Part of a small language model's weights: LayerNorm before each block.
Each number is 500 + 50 x the weight over its row's rms, rounded and kept within 0 to 999. Layers, rows and columns count from 0. Numbers have three digits each. The size before them is the row's rms in percent of the matrix's.

# q: layer 10 attention query, 256x128, rms 0.0495, rows 158-191, columns 0-127
# k: layer 10 attention key, 256x128, rms 0.0493, rows 158-191, columns 0-127
# v: layer 10 attention value, 256x128, rms 0.0495, rows 128-146, columns 0-127
# o: layer 10 attention output (transposed), 256x128, rms 0.0613, rows 128-145, columns 0-127
q158 101:561493560477527498516523504471549564515534516504440468531531487494595495501515433496445506515559503399547532507480395449462487423517447476635611448519455528490549535529483545446430439429444489512536456534510447598485551548505505481524406488493486554470449556495474532467523483584595515463467432419509449444531403508556504422520462514505507374499528404493410498489628566465519398496549
k158 098:575519610424548533550435470446526512547529493535444471579515492459521536506480417518453551491535553448529563501423460452492451474513414470594515492557408587496541472502512570464446492404429513587557505523550409580456510549512527469575425472544544549445438614495503477457535533595585454532474524453578533498505449491527452440514523473526535414555472445445442488500591561442495429505534
q159 099:476515539457542552529529477562553426410502471440416476428550523517474511485387463469484469508510495483552570534591487610495403458466509515561491481435478548544562571529451488552486470540488475538531562510544569467514436456441503540548447495474395512394488549485463545512479510487509575481467500488550638565482489531508452522521477473512625477479508437416435625421556393501548557505439
k159 099:470524508468515501495474472568551435469454524474451559453570468526502457513435468502442485523491509499518610543551514641452438436442500474548512465451517504568524539543446502541525492499516400563527491498533606463515506472460484519540418526497445564363574521496435518512518505493484677458434566481550631533508463503490471500503496491484574470556495528415448610425465457501518596523412
q160 097:486480556513493571541561440486453519544557425542460563495517527479499578495470478492523439469415449485512576495402451435469470448540597473439515414413497626488532522443465524493510485485481497525448482491473464480453531619503520527531503553529412506516542500553421617560503544476443547493517472435419420596547516518650423444521463570516511519496459549466427521474457443489531389546533
k160 099:524483574552494526458546463603386544554518469550493606462493551443482499484526497435494461498449488534527494421427446471425408363570555450470512491399442562494576488457439547472591459498470483529466510547475447469394549545510509467615495445520498524503561428485450567536554590479489529494506568428489467525572437496512500444474447474475496517512518598448434396523426494488469457527491
q161 098:505498500506531465563499391498506523577537467525519485494523508580499505410559461527427499482489527417563531440497528525427450549504573493591478461532426512453614511472462422434480481521552455485508452475476457400500480477482505386532530460394479488506508488505512381534529434425550546501510442491558577534464574488552514410477407614508457440501615492424503533438534404570477560491466
k161 102:554524540493509500589514456504532532544494492549581490470533476610509449424599488526423430516443561480521483509484561502436443560458561491612508425528446582487575508483499484440489523561562439554514393483448490437467547454571480413537488529450479540530539456482497371575522414453508508455453448501556537487499554478513560463480432554463473454528605514438464523436483408560453574544417
q162 096:456503493534562565519533507468604470462457460494496527505459437500519516533403486472467551555542468447577465469569456388524601473437513491453524535596496359562529524569506509455516484477558444448446525570559526514633500600490486501495513506537565451509495382584453422499540494462449473430512461566454418446468522492556446470475554500520430528556522526524541523462536458505437372543475
k162 095:466479515513515569548516526455554447455487472502529583548434460534494517449411516469494522544508537487576498430554508415505599547436491500498516524552453397646581491581532501413526518430558439510508528535539487525638482592546419533516468465528551469476464424608453449471561528479465506472474471526442447443512516490553430523460500555531396535554474532534564533526533462501437364509474
q163 098:568474452424498569428453554393549482521511559508461535453534419567433597436526496518479449450509499537509589491595458491467510502478503463424588448406582406481502525568478506476498480526561547534528510467443509538500443515520442506500523454538522580533542452472520533487493449558519493360503504406514528483528444478576486474423409567489456449563459527453437623436550582537418485480485
k163 093:554530450437512578445457535404535500483519516588492467507548484491428612431529472517471536421494458596556578497527453548417519466486471467458638547447512372428507532546501504472495486555549584490431519452469488505454391544489469484516528405509488516556517558525483489530505493519509431345493550435535558499494476473551483524481405496480433394538470553487478567466530549535425502484446
q164 088:460524548406495520477614483413636535519538626512435513484446530433443529574484539503440422503467503499469479527487523527484484460422466555412521459538646582429508446536461500415484438513467498500462476475435478472459478467536470583573455535430610536563512434458472529572530500489481486457505529554649558502512538548573457497486517514534512585517493543496513566476522511584487489510498
k164 093:422491529374465520491538462486594551494518546494458491509454591451468558585472502467472422512439525476517444481532466524452437496411494603352488502435523577434538483584436520524513487499499496518447499461423449415462483461573474524558417481464552521541497476511452467516585544475570480413495560608570597418522579526561483470441478495544484616554457536500544538508525523512480542520499
q165 100:529468442449448486471463542596552402506601494520515526535385484497421476444510515484478459512461440519461480457438529526481508558527526591520514432486486588598510531562448424539482512432460431424542527555508517531455548422477543496454456492472520374488512569539438511535602555482601496530493509515506439574518457474527544566469659575377488507547519516444492456482491438473509471548534
k165 095:540506493464475572529448485595537358461607475536501520521410510473458518425543579503544494542440409551439485564427461498481530557536499577457481430556465540495471489516419498513463479502446484497493592504518543553502509421489543533442457488546526405490530598455443451534605534491626478564498478529459488573501496532489526577481636551459460540560547487495525458564481433472509496603535
q166 098:453638522509441493443516561486499488546491473494603470455537502557453515583490444513485412570446465477462522592515514427444506547379434465523430517509468580504499542535513534484469457453530539528499507523544586551610415505560371518521569554529459509556384497503540518462503540522540401466497446454431478471482587495460496477501471489509560620494589534435444455504484550507576513549484
k166 103:487605548466484455398489587576484546550463461512584466505480529546492530473440429463396374532499498485457561534562501447486482557451452452557470577438542498520516589586441483463512485466495481437415520569540527550529448480513385565532465491511476462513383496525524553452485644518533528485496445405503470425479540480451530444484447457466480585438551550459429461553529522460518493510455
q167 096:521458429490548567549486510554513597469489512491549509484562550522485487478563454499534473456434492454534536462360510536516419472597514471506458397484536537464487480563514562408554620532538533484519472554570480536487502507475422562615490363523422446465482547575503423455476491570454440527506423471443430453478554480568470521479498543387460617516445488531546533503468514491534555536475
k167 095:547451453527540573519509568598596575492493476479496544522562553577520489480494423539453459487483571413542531474391471522505435440572474433455453426500547544477497486490566495434541611499533526501525454560565482460459466464446484535591497441485451373488547596467513393518432507506447444575544534400518433453479516505542488495473475508443476617515458549405577546525509533496473528531481
q168 092:530438585516452512432512521583491441496451471454537464529570435419556430514537512477484478505522536546448522401448482427516488458505568601464563462479415495532529471424516532499524545557452486484518399505474523534508465506583496436520571499558461448506637593475486559432471471481440523457532510620548462531522563421534566527548556428526561531605519491512421523575530458523478421469409
k168 095:531416556516413517499489501582485478464459490477498510482583482404596458517488530514471511519477433523486514463502468347512513430495544585481557453518412477547426466405520506524470549539504458496497401558501508590540468552561456421517599533539499502559589520411549548428480492546472521517530528566535431454531545480484569441459505503510560616591503510487463510547547480509415491414386
q169 092:479536457474474433440493534533527580573557452581465471510512536558486514415485516526488558504566515465503481484388508498557465445499514568490573496622497491542409523482563394480566516437517591540578532428430549537542511427494506430542443428452553476559465468457465518503481448539415520537471503461492596544507571419543469534548517576475512509506531467486524456511417653510461492588594
k169 093:486513453411495482465469512536515530550547467578493462494496623571484537438431502583466479535511493446455473498462470506523408528472542581521502497595595530557438546461543425478522530403448554507533521459421469543513558446536478409462433414518499506525524510457552503530503391532415479523502486476478559572508612434524473541495493486554497472508526409451498493497382584469428500619609
q170 094:511508477589427469436485443553513439550399475497517520595543535441391515491529514505413522466570527524512452509490424518512594434548462513509461479518481490518517449556530553515607438445397528495589516497501473487481441488523572554504545429523534444470468404537401502423480493486421490454547545435519518644519434506459514458572433428487539520478573573514501537436494497443580498513601
k170 102:468478489547438529567434410464494465563505517516450506511553565500408540558517500607452457539530508480450540570480435461516519478417474545455405504486486538553502492539550519451552446439416537490644526538554570489541413541587526558457594508523514533538524433511445487502400508524456436426571538458444429611538506509468472530491456502533500504464564501543481570480482491451583557572618
q171 089:555509588559531486561496509458452421472454482532541453476514455572464560540530522449517483470450611460521499585417484536459470507552467544550567562489470487545394564547491499421459557433540555439455536455551433478451495412527506508488565559553468515519502577469523508469493502549562542348424476501535465475440468335554555547597511540501555560480471511488485566476473404440509468517471
k171 094:563415556543509388498506474524492500440348461531497553463489499508435541532531468449477522493539639491468502553500439432532452471562523470548516556422526467573412577573538471493510518508534469475524447482497546531468525411484529535532505455557508511450515530470518543381546473573575446441453501476577515446510468374484567430575504579433508507482443521433568527511434580434518547446457
q172 090:478412446503460548560558454554495532491563472538437578505504458500432523539510479401485484518494557481517544543560471493495452526469506490563517508528451507489551498501493547505584511422577608437503581508542488511402569419445490408492452470515470467537496451461498547408567409487466512514382422479458572476520574542440596498539551585506516568480399574437504463587477441511394503427482
k172 091:491423444447392508559531399524545540460546457545515489530560447510406518533541493519493441511463569473505583559502454492481469565445511481537485487469513428501576443424496538542517444504565563447517587540504495482461569453452493447429427481531449522504478494488447549427485432502509514566485366484498542482526611565436522424559507594518541568510391525459540504546454478517380532380492
q173 090:449394537540586480386493452493520534484494408433495561549512407462561414455525471446520550470438552502558543447501482374457514494520466497530470502471501504505477516517500579589500500535442449449543557418531507451420552460476400529493462504539553432423480570507437509505530489560455628503465475436565591499491488501423498569564493453557451573444479474420620496508520493479500479429472
k173 088:441444536536564501490573461506556534504501471511498555524591457434519476504471513555578599421421484477469554547533496375460554531550494552460449387526492536507467463451520564527472509490519533454573504426556559489405529481500398512439515546594527473438511557491401540577493424583488580495444440490542558484439512474426403597571507502614447531497523472485576527497438483475506485475509
q174 092:382562507526428542386502514482434509430487561491513629508481468464441520457492554518520502366487466486473508450534581477546423554361542495543590558445503381493486510522476576547502549444496464527418497473487479501544501547461497510431538403513638592544497555538449489505521494510464482485514521492519489435468475572571469430468466558497517494495539440497522452499448510514466580569587
k174 088:422592475602462538357564549464489512529566588468485498481478463521456560443465538448424468411539469475445482478548541503557409447462495589486556525488524383495528556464446517448534466464490489528454479466480455559516588526353497560433558464482603502514565558523406508507452465488490482500515456553447492447429446540542480524494488611570496471512488461490512434500467451472532497548590
q175 097:433579509464570459514456511565459487427424427527571481545494532495552540453511555535455510491563432514557398434421519501464476530536451423503518500355490533599560563462485461458511540490509511477533478548497470500534549447462554544530494452423523552474489487560413529467434467507516585525545390430552456448468514486495403524575542435568440527464526528340480498476542518581452518566487
k175 095:442584508506544515535411523529536432457460440445560454472530550546452586446551496518483589531526388476523418512473557427425442541551499460498507514394416518574552559462485491422503479451474584519485435499520510580533552419468550574499540510476553503471563496531439469441418395559496590549564431495536509465526517444506460593526546450529474500500491486405512486465511486590411504589503
q176 094:385475513490550486373539548516477467502450500531553551418430575449468435469434473465494558475555519531488539532465468513539558406588540450527449355507427535589573488560571528532545555457472487528504501530478506451535480562533445467525574399558572516478452563441502455546587542543502528473511521498513600460453467448512516475391447518476527477561564541511448379485527505476500536502567
k176 091:435537437455468633368550489428522473519531515499551489391472609485419456556451549478512530515598502562512584525444467479587506434581484460496421332533493485540544577508515521449512506486489510492523442545510464473541468538527461562518558545535491534459490556492551458564502504529541520430450484433416553479427506474508503455465391499507529487492568457580557402533479466481475546533505
q177 100:534455449545498481456586559463538487498545510535578572360566516559483567499456431542523484465534554467423501441468484523522475579542471490494578487452454542547518437533462454535600468528578455524508458444516536556548497467467457463486450485595529533501393504435569510606513489516519563472556519552576419461433559568461486436496471459509491449365459546552480547501544449414507604440515
k177 098:512439443493488515415563518436522482531545463476458511420535460529423569472488407589522467442522538492459489424467473528514542526580555457491550505489457532545547444524460505508547472518547515470471465546523591566580497503452567449467493482557498513534475537412521501575503476511509567503479537592546478467422578539455573391484499443487456435300451539448426558472534522437579609514473
q178 096:476509490525440487643529434447523599524533501551486461494445538544483509508565535446433472470490492495538451519510633571418466499510524510571483503484510494529539487537447455510516574474424605530457499486495409446512530659591427450473473591509549446531512471461482507509500509546469458520552515418458391530444564555405420522566465482512472406460482460527496599537495487577563534496540
k178 092:483476487583492394514495433458566599532509486526521461515408492561468467517620472438391440411516502508524435386525598598410420568548534415549429492440541494520545493551479473528551543454438556531480519478453462449436582542548465476492512524531589450484527451488516491442598538528454515505534485492487443491482547531423445541523502418459471442495463444502440548516514511586558504476562
q179 098:544505498480494526514530478617494497506623549524485470533460459565537511442571419505472486435471525457449536541523417543449465561550509500525527551454465513455462450463572441447615556496454463399500501525457628430515576486549468521617409528533448511494481455529509514450502521511373515506494577629477465511470405466537542483516506508542588489595525486473522482380545501531561547507476
k179 098:612538548453490597518510394577476492588605513527483461524466509582505476518500463513493533462442505479436509578542422477447419565469484425455521545488411504383494446425558421458592542548419449405480510499494585452505547496495491516529445548533412436502499493544483472499493486576405480493464627604460498538463477487510548469521552441529543477548444477474529504439570471465526516492453
q180 096:526456477551590450530434508511506506514455563479499482451395542484489579573518576458513433505606537458625485474437534526548527543470465511479473505564532505449512503455465525538501526501464471501508472501410602492502446623571471459495465410473481421548422486523551612519499508444488440547514574442494472580567498548497507531532373527590502440487572389419463508459485487462399525497462
k180 095:495511476541563465618428514473504513622487531482501434512400477496453593559484526458511484399576487409588518506422621540496535522474439509484515457524476451455492530484457555551589568447543417505423519463404585547438485561580474492462483407493504477541497492454489567550501517477488529490510517509465483538559486524497543499530429463577492413499550416523443460486472461385432533502404
q181 092:502537567479498529555481448420611498494446589499458495515484480537592529483445561488467473520540540484480499490415538531442478478524478574612490488589507573447597524550527422496498509545569517478486495461558455516551572565534421479513520483419406482570561518460417502506466536409456517506576543484314468482527499455483440519499446483440427466478410490455499591465493424438466506562523
k181 095:477476575535494441570428467492510436500384599456471580544496484517573494485519519458478495480561538471521474367458461562471425522571476530542536499513495576433619495590537421520484505457527502486566530548522502421528614504568474490529408478473486424538534512431436500484546562401507559463525567485344511452537488496498485522519429437370442485468489542510484488476489490455443527518493
q182 096:471515550507557562541543440538502529462452433509499390511507464531526513475530471439520500473487424417493441451486595459528498467558509464485452530435565539504504476577467570472486448505438484510514432485567481528531534407463532412587505582485458515608443362450430623469494541512519444546466552495506524564569568489545428595440521472423507424560550545576527448415481460456509538435465
k182 097:516499521559498597512504457555476516491469397510475466511443518544549495511538475509569464499447499428490470472564598459544575504525496473526427511487527493481514480561396598533455467436491560563511385479518560566532481467465536431554475580529498537594462363422478529483553510520507413598475609463467519527525611471531436555449536442469499481515539518555633494480537455431478555470431
q183 094:468547578509556539499539453488491419413600528504459467439532543466460475415495521460445456478515502498459452450515542435514484545505450556601431500536491434580493485554489531472440605472565579456530461555495478543491527540503466467438410501509534377578513550446611547544503536554443458526526422529527531506534493367486591523614451570580521460494553464544433481542522435443475469483538
k183 092:489532597497549501511543463533527407452511522512440475435530473503447481467486521460413440464500497508500457430556545493529546534501468501531407476568424416591455495591486520512503558479571580455482486497470442526449556504459487472395487432519538387514534590455545495486498533538428507569555456511604606476541494402474589425578518491566554475479559527562476440562526509411402471419503
q184 099:492483535426561420577436355460459439484507503565493529520406527467561531456516466519513438487526443568433522443521563425488441423548477539529389451515489522462512482497483513527433515482529499588422554526492560548491496414465509436520478479492434456572573442538482432562421429437517520493545438537466428465580515443563445447585485494609582534478514448502531541503553538464532584461448
k184 095:444494593492496419539416492473502433499557500586492496562461390481563488496483463460481442450458456581512485486509603500515500379598485528599475400534463565504548488565466495485521522471528532539417509485518534526447507432455501469522469434490460541595518436550472456572456412438424556406474453524513458442624510421553463522581592464505595552480481547526456486522481462493493510464467
q185 086:444483537515511498486441522513540489525539555522443493521536470425434435525573594576514422532561425535481427578553547592508498497591447551473507465482435526471470499495396403468391468512550467474474590517445507457459456473531448519555464503583488501434448534496483446535490540503410494491485384497520563531504485608476519565533459528660479545526521506494453556541458456434526385563516
k185 089:465457540435537461473459555529530470492533558467394543514526565421478482533607571545442398558633431493521423526525522557502506468562516537471511558413458511433549540488426425473467451469542440512578594510473532387459448485520465522556495509567487439462494511468529448522510511467478494506489429466607591508476501601471555523519503504647515577494476556439499514529511516429498411509486
q186 101:477574580491526440540420322543446439478523488448538394482458548422522504455459542450480468494488581479511503509539537538517524502459537563374504524509502544603534484533524511479581457495578541447428475529447487508452543540506466460531536525481390476531454495478464551572428502474455529523607540445484495518509476542516564481493528594574435591532518465492533453607543579512526580575462
k186 102:479518552542532430510378411561423462524554523484508443472433515433515540456434532495429524525501522449551529510557481555480556522492484538372540557528469548560526499557517480495579413441551503405447488448494489466393534494498523505510575523476438544517472427433580519590520478473443547511585546402526455465487499531507539526461536559529502628497518467478552443621554493589443584522480
q187 099:565581511476467511501384521479550540495540522436573537524512529428585533582434482512539566500486447536515502486562503559532483549520601510553498457528466495548588499512512513536528520511480517597471498561485382506540489429582467373555579534521574490559465465444485506491549483407466510585580495439428398469563494526543609466528477560555558551435420433460514451461459519488459501462424
k187 099:546692531522418498487453514444554528552555532467560527530481447416521468584498516484488548473463505563545534516519503577508526518547510508521491523482481408518593537521497526499500522556523503543505510540519397515462477376567460422525602547491552514529451504446437473536516520443534514596579531473434373476526526532502558456541474510542529545424430395461460430477440508431447446441431
q188 086:585490505578479437539482505462554538494508456466541465602482541497462516490464597560463513507458481437459634480556478603486487486559455500512571427599421527533484564492537428462488553496565438454426551429473506472596454514480458439510499660554473498558579428501515483520453504479469475568559443482463550497502523491496570533444489479527514516620472411528372469514572506475501540502480
k188 088:630493556532507466496480493485464487498501433467580540570484546425448428447476593532484509542484524515514610392519470567490460507537454460539569461534430527521505604503516420514479497477544409512487609452442478388528485521537437541545422576524440516524531432497551420417455529456502479496514449473482532450508510454487553527389507477495477478555391465519429398572536473465475575438459
q189 102:458428494493453493555591495336488450447588522514596427569533482463474489474463507562548510494496458469605558557566528565599516479534581569553565584489552464549527521545519475491419543475519500504511487522502536545478469517504360497507519531503550507496499466524511591446429531462586528423375467529419526572557510519441591528508485484490481481453508506516500556506533431553434528523595
k189 101:526441561477541416495562447422492475535578497494530456575479554443511508446468534484501486552547468481633584485544577534618498472507554531521525566421491471579473502522568457496475568538496442496526544577554525500469530500474442438523523489501549478478487504503494546393475607512622468478415491525467625556602509462450553479492494481456452451446441543370544521513565461458450570471535
q190 087:521450467545448547546468481526421453454454461463527556573467529515626556648454550498434505512513501541530477505534527498466358454502566509515532476508544536523478467539492368470490444463495598471469473508532515505565546563492460515520489445454498565441449453432576592581593519497549418541500490549476518533556478575467437478445520488507572498411428479487426440483503459550597522502408
k190 092:501479531533471580516495467510507460513514445427504473597548463517583504655566542471449488520539522558516501518505580575464454485518530535535528521521574514557477475514456421448568431427481527442462452479575406478510558541496446530568434465434498583403498472463547568491596551503564509553529460557455535596503533566530479456449606495519530497426447466543400441439518442505546529537396
q191 095:505509450555507434515441545529587454513644519480553441509465540518448467487428455511415418463526532497487509561494545526493573541451601418488503437529486484471445503540562527491395441516529531453557526554591470551452572520496445490533502533557519559537424514529541520468359482489452445553452558544492478559409513490488478476371420500584417493426448443526490560572525531530540453462466
k191 093:461552501528532410514419518563520480518575540493526533487424580496546477481434500498377461480528501525435570498452514541502499465458646377482534486554446515436447493609552527502385490548603534476514588550581492565457541486518488474572448474512506512518451499545528566502421563501487455558447589516501520502470500475517518506372504486562384447452439479511506494520572520513518456457412
v128 099:496444397542468458436524574608512522589529535505425522416507470440465488412482505502554496454500574602545480524460533474414519530441549542472516533424535520536452428458458519511559536490530419446507587496446471574419496525459480534496514422514593522460524530500565498471454529515473451394584371486425581435540537507496455485507548404522456424519465548482425513436489405529495525456524
o128 100:517523646482532576520426369428469517420433446460619458552484534552548462525573465483469481552510439406428461436474522497523436488548470522495463489566432554427518504547549448418419444490477502567496441465520544468501492496577505421548515582491413484509441490519494454513538510442442459516418613513522424514449494430472479493409493529485499578516521446472528481534468567462525502513412
v129 096:514525477593571545503398516449472514429399523499576466530449529454450606556561552457457513545577555604497464479476519573448430437483495467477528495550554586473419513565531458503562516447434504570504530500498594508512497578467446477495436541514441583513481508579538460517444529524467510577510540538476531468440464535502508502441382472392494438405580476442529484451575433439450521506473
o129 103:521444496407462573497564498499527551566601454529466521538503473479581453459458465560489531524422449449491596558531489457606558512563546549492549552497500460591597518487507562527399518572493439482556482488526454486477564420502566467493582521528529440540567494441484571489529476461475510467502516431618462514536578424481525534646566513578523491621467514486513507530456499545576522522550
v130 102:597524502593459564446508547529489470525392451530467475491560518568502491352441440560483520523523547504570570423526507452484534515439516384508513487556499562453553428375535451434414497460520417505445541462539424502606487517554453407589482461515498484532548474481529440429511494466497520534405543502411515531486443553502448453472501528491472460504527600513541470542442510501418502563479
o130 113:463451449437508420565484412435535451519538500430512535468402436390506487605536530468536506572561465518508490559569504610523461465503470521526461479425542495518431522536430516523490417500463576507569503527519488522393525491472469564414436519439489513444444531437468515544509536521562502438565531424596490506545559530437590474549445476572514546422419362559459510483509508507540487447464
v131 101:494529437555565534461552476583549431474559463439515493566529556514526497483497502441431520444524539534500506476543477546530458435486579547541540446493448478584621510442512408409494367538568550493585608533498437585430526464577442421464552574507503436452511426588491541512544425520498436428602489520497560522493462531486469552426487460536495488472437537503506512497500422569461514540448
o131 104:514491499445473406544496502445502591501489491519537514401478394508462479553502541556595484540468435511471488493369496454496527572550418517511505608497464595487424479585483622580464569460509459521503437469566584495559555598452549603591462429512508509526434540478490518545433556501533509512423515425469451510500540476532557455436464498467504513447499484500542477542509604404534531520497
v132 100:433470459563548523566566506544428579526454478543495507472496498501488519543513403503466473383511426458473447506458541493443465464583550512558487530505572478559481529468455517478454599492461470392440554516542538535434540454599494476492477536456413607432508413502381451515530474457420482408487563502414422471455501498560454533499481476514550410450564491478559529479398595499531499563474
o132 095:589525500386511480507493526544567456491555500439490481463543512479432481449426532486506476601511557542502510481564510522558532487461475453410494497498457518446508419581541486561514421466564509525509417551474492425532430478339483521573509450480585408592443576498561541412492539505537462534488400494561511521559518484431537460490444492441478510514402499490437419502582421450497456413474
v133 097:535476491553492406475512596550453515432509413499482455517522453505513476566506466519610453530460480547568516448599536425566546439524467498492486506484563495508551454477494493498478600515480538621523491477515474506501490481458480500499575510544616565426458601438577454466552512492508453508473501516452487423527477477543510476583508541580481493486382545320426506564448549469537437404520
o133 097:460472516524512581507521382506555482577466578479499547483496505506534458503493517460363513476542572449458446498377450605494464533476511458489528497526457558474503502465507447479489433479533437414446522552491454451547493568447482500516413478433403470583467501539479533568426482492491525506517555506527508585548450530476477515421466425411485477491607429661559540413560444574483514514506
v134 101:449404544538424472433525489496568519592473475550465513511516484478470587495529495567565546482431381579528423550407466475627557510459477472483656563497599487519517503538606490516423472576621469472484550509506504503542534493527525592504506495467497517362486522492473505435523539411426526438512447534525393516508468519517513437509525475434485514483518548440493466492446492498464495495542
o134 102:566537532538551452579488604513494443444418497407527510545505544525538401499481524429392498520554585479467541447570560518379520497601479527598396456463393529479493511434398519496550472455335523494479490515535495483536454507509432408496506431498496458521538479452544469587518520492499478541515531400562597464511475535473496533501520515540512469508517487534549448509550537418544520486521
v135 098:442536538480591547537460488523492436522559557534526553411535517477527528431560483522512544474573492537545535519478488517558584508484443460436430480428587506526581498594489504483473468572531448485531431637429471433535552511464444498554461495454424526555508488424518571484509459446468484528493495504462576503551558530413504564453516415469552435538646480487490557412438429505569548534394
o135 108:526486535530459504449513547512490610497427456494484443578510492505468449522418502494498398489436523519405490470528532491424435491476495482556557561586448530500502483443531480504510573406505532521489536337538598548474411448530549554402525543526526473499509540529518534531508476609544586515536483522565435508518453397506508424576523561565517553511390554527447479568503586506554417514545
v136 093:395452444551532501527448379633592522481558485519460519570547504540552533451484518507480429485559428584516559492424516444547422585592521529492508564604472449477503503463404555421513433458415544424587499480468527477440488412476509533407433490501525431507529522545535491498479495458493404506469518535512508476563502513616465515458417492545512547536550453506504466487565553457484444496505
o136 091:620542585380464539553588598406450424509502465448536409439472495541503499561503484484542518491460556435493449526552474482448601501458465535497419413433466537453502452534583420531504511525568502506458508527463532478544405590522434464467512547533485565492426461460439481525553517615585530514523486488469589536473567501436497452540560509485511465504449539501557544474439434558464549438493
v137 105:507402572546440457485496485473532553471523558522523513489540525419510464488458631458543507528472478651412493465489490499451479489497506527569564471516430423570432437456514480398506480539514577533449435490574515494483571563559540466496511484542461527447496517505503567505500385461436527556436454470529429506452581540539466573483589464472612430480456543513520442476533574624491487421489
o137 105:545572450473551514475483542499541392521488494451457524532445479555476481518519418562464491493507495438570496589476561491496555522548486489437431554453599557479597559589471554582535500500503419478544566461476522588511404477399434521478427449449503469533445547547451441549501570542544496427558529509516587495545408519514485477444402477569379515582535503434552510483468483410458496530537
v138 100:544471614543521502549447470530542443522406514551474570478451570526449444463553550439538521487427467539476519504503527568459532493438505534553429527558520462388526489474528515506556500581499570490595508478536525517483471478579480487563422468561527511483612542562456529580489477552524475486553385525529398603519503515446488533489425567463449519650563601479514518538507518594513474444543
o138 105:444543413535534567486523596421420502430657538473554464515525447463518523569507459498478499512590536432537506539467443499493483566576464510434544498409495482577442539529512520521482497435515469531437493541456524544517455566446498377487552523515575496543387445475570466480513565449474478521506566479473533433433520566551484489467608430543555495387408450518473483483480457438479486486426
v139 090:507534520490484398495489442518430481453520386498550555505385514502544501459565551499530584474521397429597479570480520505491412486439566485431532530504518484544516450449606415600540562461461483472467503436366544463569486477451460569431500524449492513462446412488503556494479542469498532547482570482536479545373486511436525486518542487523492559439509400468461454446495433532548470558557
o139 091:477491420474511580523507505497553514525404579491448455514604516485401484511472371490506434543453593514462544436511465487484533459498461509484451457437486515476448471556431559422433433506508531550520548528629446483467540490554548382559483567553475485525619577502545421531458440509508419439462471460516460373578482502580473510526442541436538456547501497458490525535492511452487535459429
v140 091:415510413516497504492510615439484484512511513481543468635443427494520403479392489499534548511553405444461517482538549453466477534546452471505486438476400490489437521489511510541460523585600391472503546551545449487465495537610492532502445577507493533336543430445431515532492499526429450486454528482491516535495530417453561488451510566500511413484444470485497526532490475449550574477410
o140 098:536491476469465504475520416544484526443460472491419530363535562457541552555547521483438448416417502481437388478455433508494435482449548489510493566477504486499473407499587536426519443443457673540485437454463514509563498414438529472518535394505563457602443560475505449467571492404505506502544458476477486498474498475581474545515484480418455580494601502480495471476509553495452474552523
v141 089:452397464430488512594502501568436586568545440402459539546514514505466462478570486610478546583536501584509497459559559517546458523577507549403553578456491454448473412520472403439535521545458510574531471479508499529544452548479459518533416561482449562428445469479487476445423466493546535455535482484562467619565482598385502506494475496455525524497502557488489496518580426471484466549458
o141 092:534543486570600453464518521420528461478405541602499492513470541483582513550422483365496503426432502397488508574409440504444432500411476482571492461525509554552509557525499579530514543477530481460487516499531501478429553458553494504478511507510546451589543488517542564581532500527533448583499528481464526404494604410634531527503462500550449477528496436523436496487409590481507564464515
v142 096:466536535540590416502425442493495466544484427502473537490557505409469484488499517557493603569464605509515516583530504364570436587556493547550514595493562492500448597454548501518539447502575513549462461470540531473483489535489509458549498503564567517498565514423477534491513523444545562541529451596501490460429418486488543482451418546478578518490459512512611489629439400535468471498539
o142 102:532505467529360603489522597535508538474488516488513482458445552545529460542528483452484490493621394482481533509493475605448581443510543413486475411507516513519586458470429457509467507497340504472526531540433457455506520515506425593514485471429466461491467538568580414530485489505470441507456570402519474520591549517520459543581560494509498485483533501519446492367520567443551497495531
v143 102:595514431547494451547578652489569484511500406498513506427451518442563483533624523461497472526468582475589547482445524486551482526499499447509465451499540429434529537516489524505466568604533474592478476615518578452555421465487570482530406479448465481484461429553494482557517527563492525537566492539472561517456445473481438512452505472410551477507421520536492552556544402425572532494483
o143 107:323456555477511582454436375449437517473528589481489495472513419503426520488366441503452526528558457488432474454536463520423526484508538569467568615501475494564524435459499515490473430415456548459558536411511419447411534506488471511450523528521531518566512575471485548461520502445501450459470565532485493506586555515487549533574516565550492498486582471474481425428495551520473475552518
v144 102:539467539559428499510473433473509425410510470514484443468584509443497464484546467541559513471488544454510573545539517546428508524486510514415420570468418582516539496349508495529565502444514522470502370573532554468470588550534433557510480494467445460451495509497514559514529593431479549392485529474420495499539457463544489481516551526418529561432552513530548534425514576385419550421481
o144 110:467553449428540552481488564502530587570492527511501486468411532594511529489519494471488450542519458534473444506445470456638512504508473517588548392549548431546454483616485498443417500560505509519496634411509423485526456449530524523497557484545550499521519460502503382527467427549505536618498495493545461480487604529483500539559451492560438485535451480496525467617478465535586448600515
v145 085:576498497524439493423485479457542509571527576501527517471433573499496515484483515465442528509501445571557427569448502476448493477565493487442517543525586519488521534464470520579506608451528529618617513446476457471525531559491556537539423575532483498486551572524482493541494467584434372427522439381585506505531497507628424473522467476448559438500503495563582473501421569499582480451529
o145 090:486535508546580502648477511524513477455493444495508490601556482520482533527555512596531519523469542497460560453496548543526550527490487493487474472428520497486499494606559476502459376540473476367455528540524564562467491409530472413452589454484503515504511514494527526425504589487589550560510574617487529521522559566405560516498575552616478485467506542543419522493568416505442553542457
v146 097:534545522543482503624499510589516522377428479572556572446436440482481491510554568492484509515483534510553500469556424372407489481438505485586488519533467501534468499499440556469464476493558525509494514499452479508504509548574493524496537581468506425567409511443583437410489542489509524554439463486377548471528515403537507497547488464422571597535585497521400449477583543537494475550563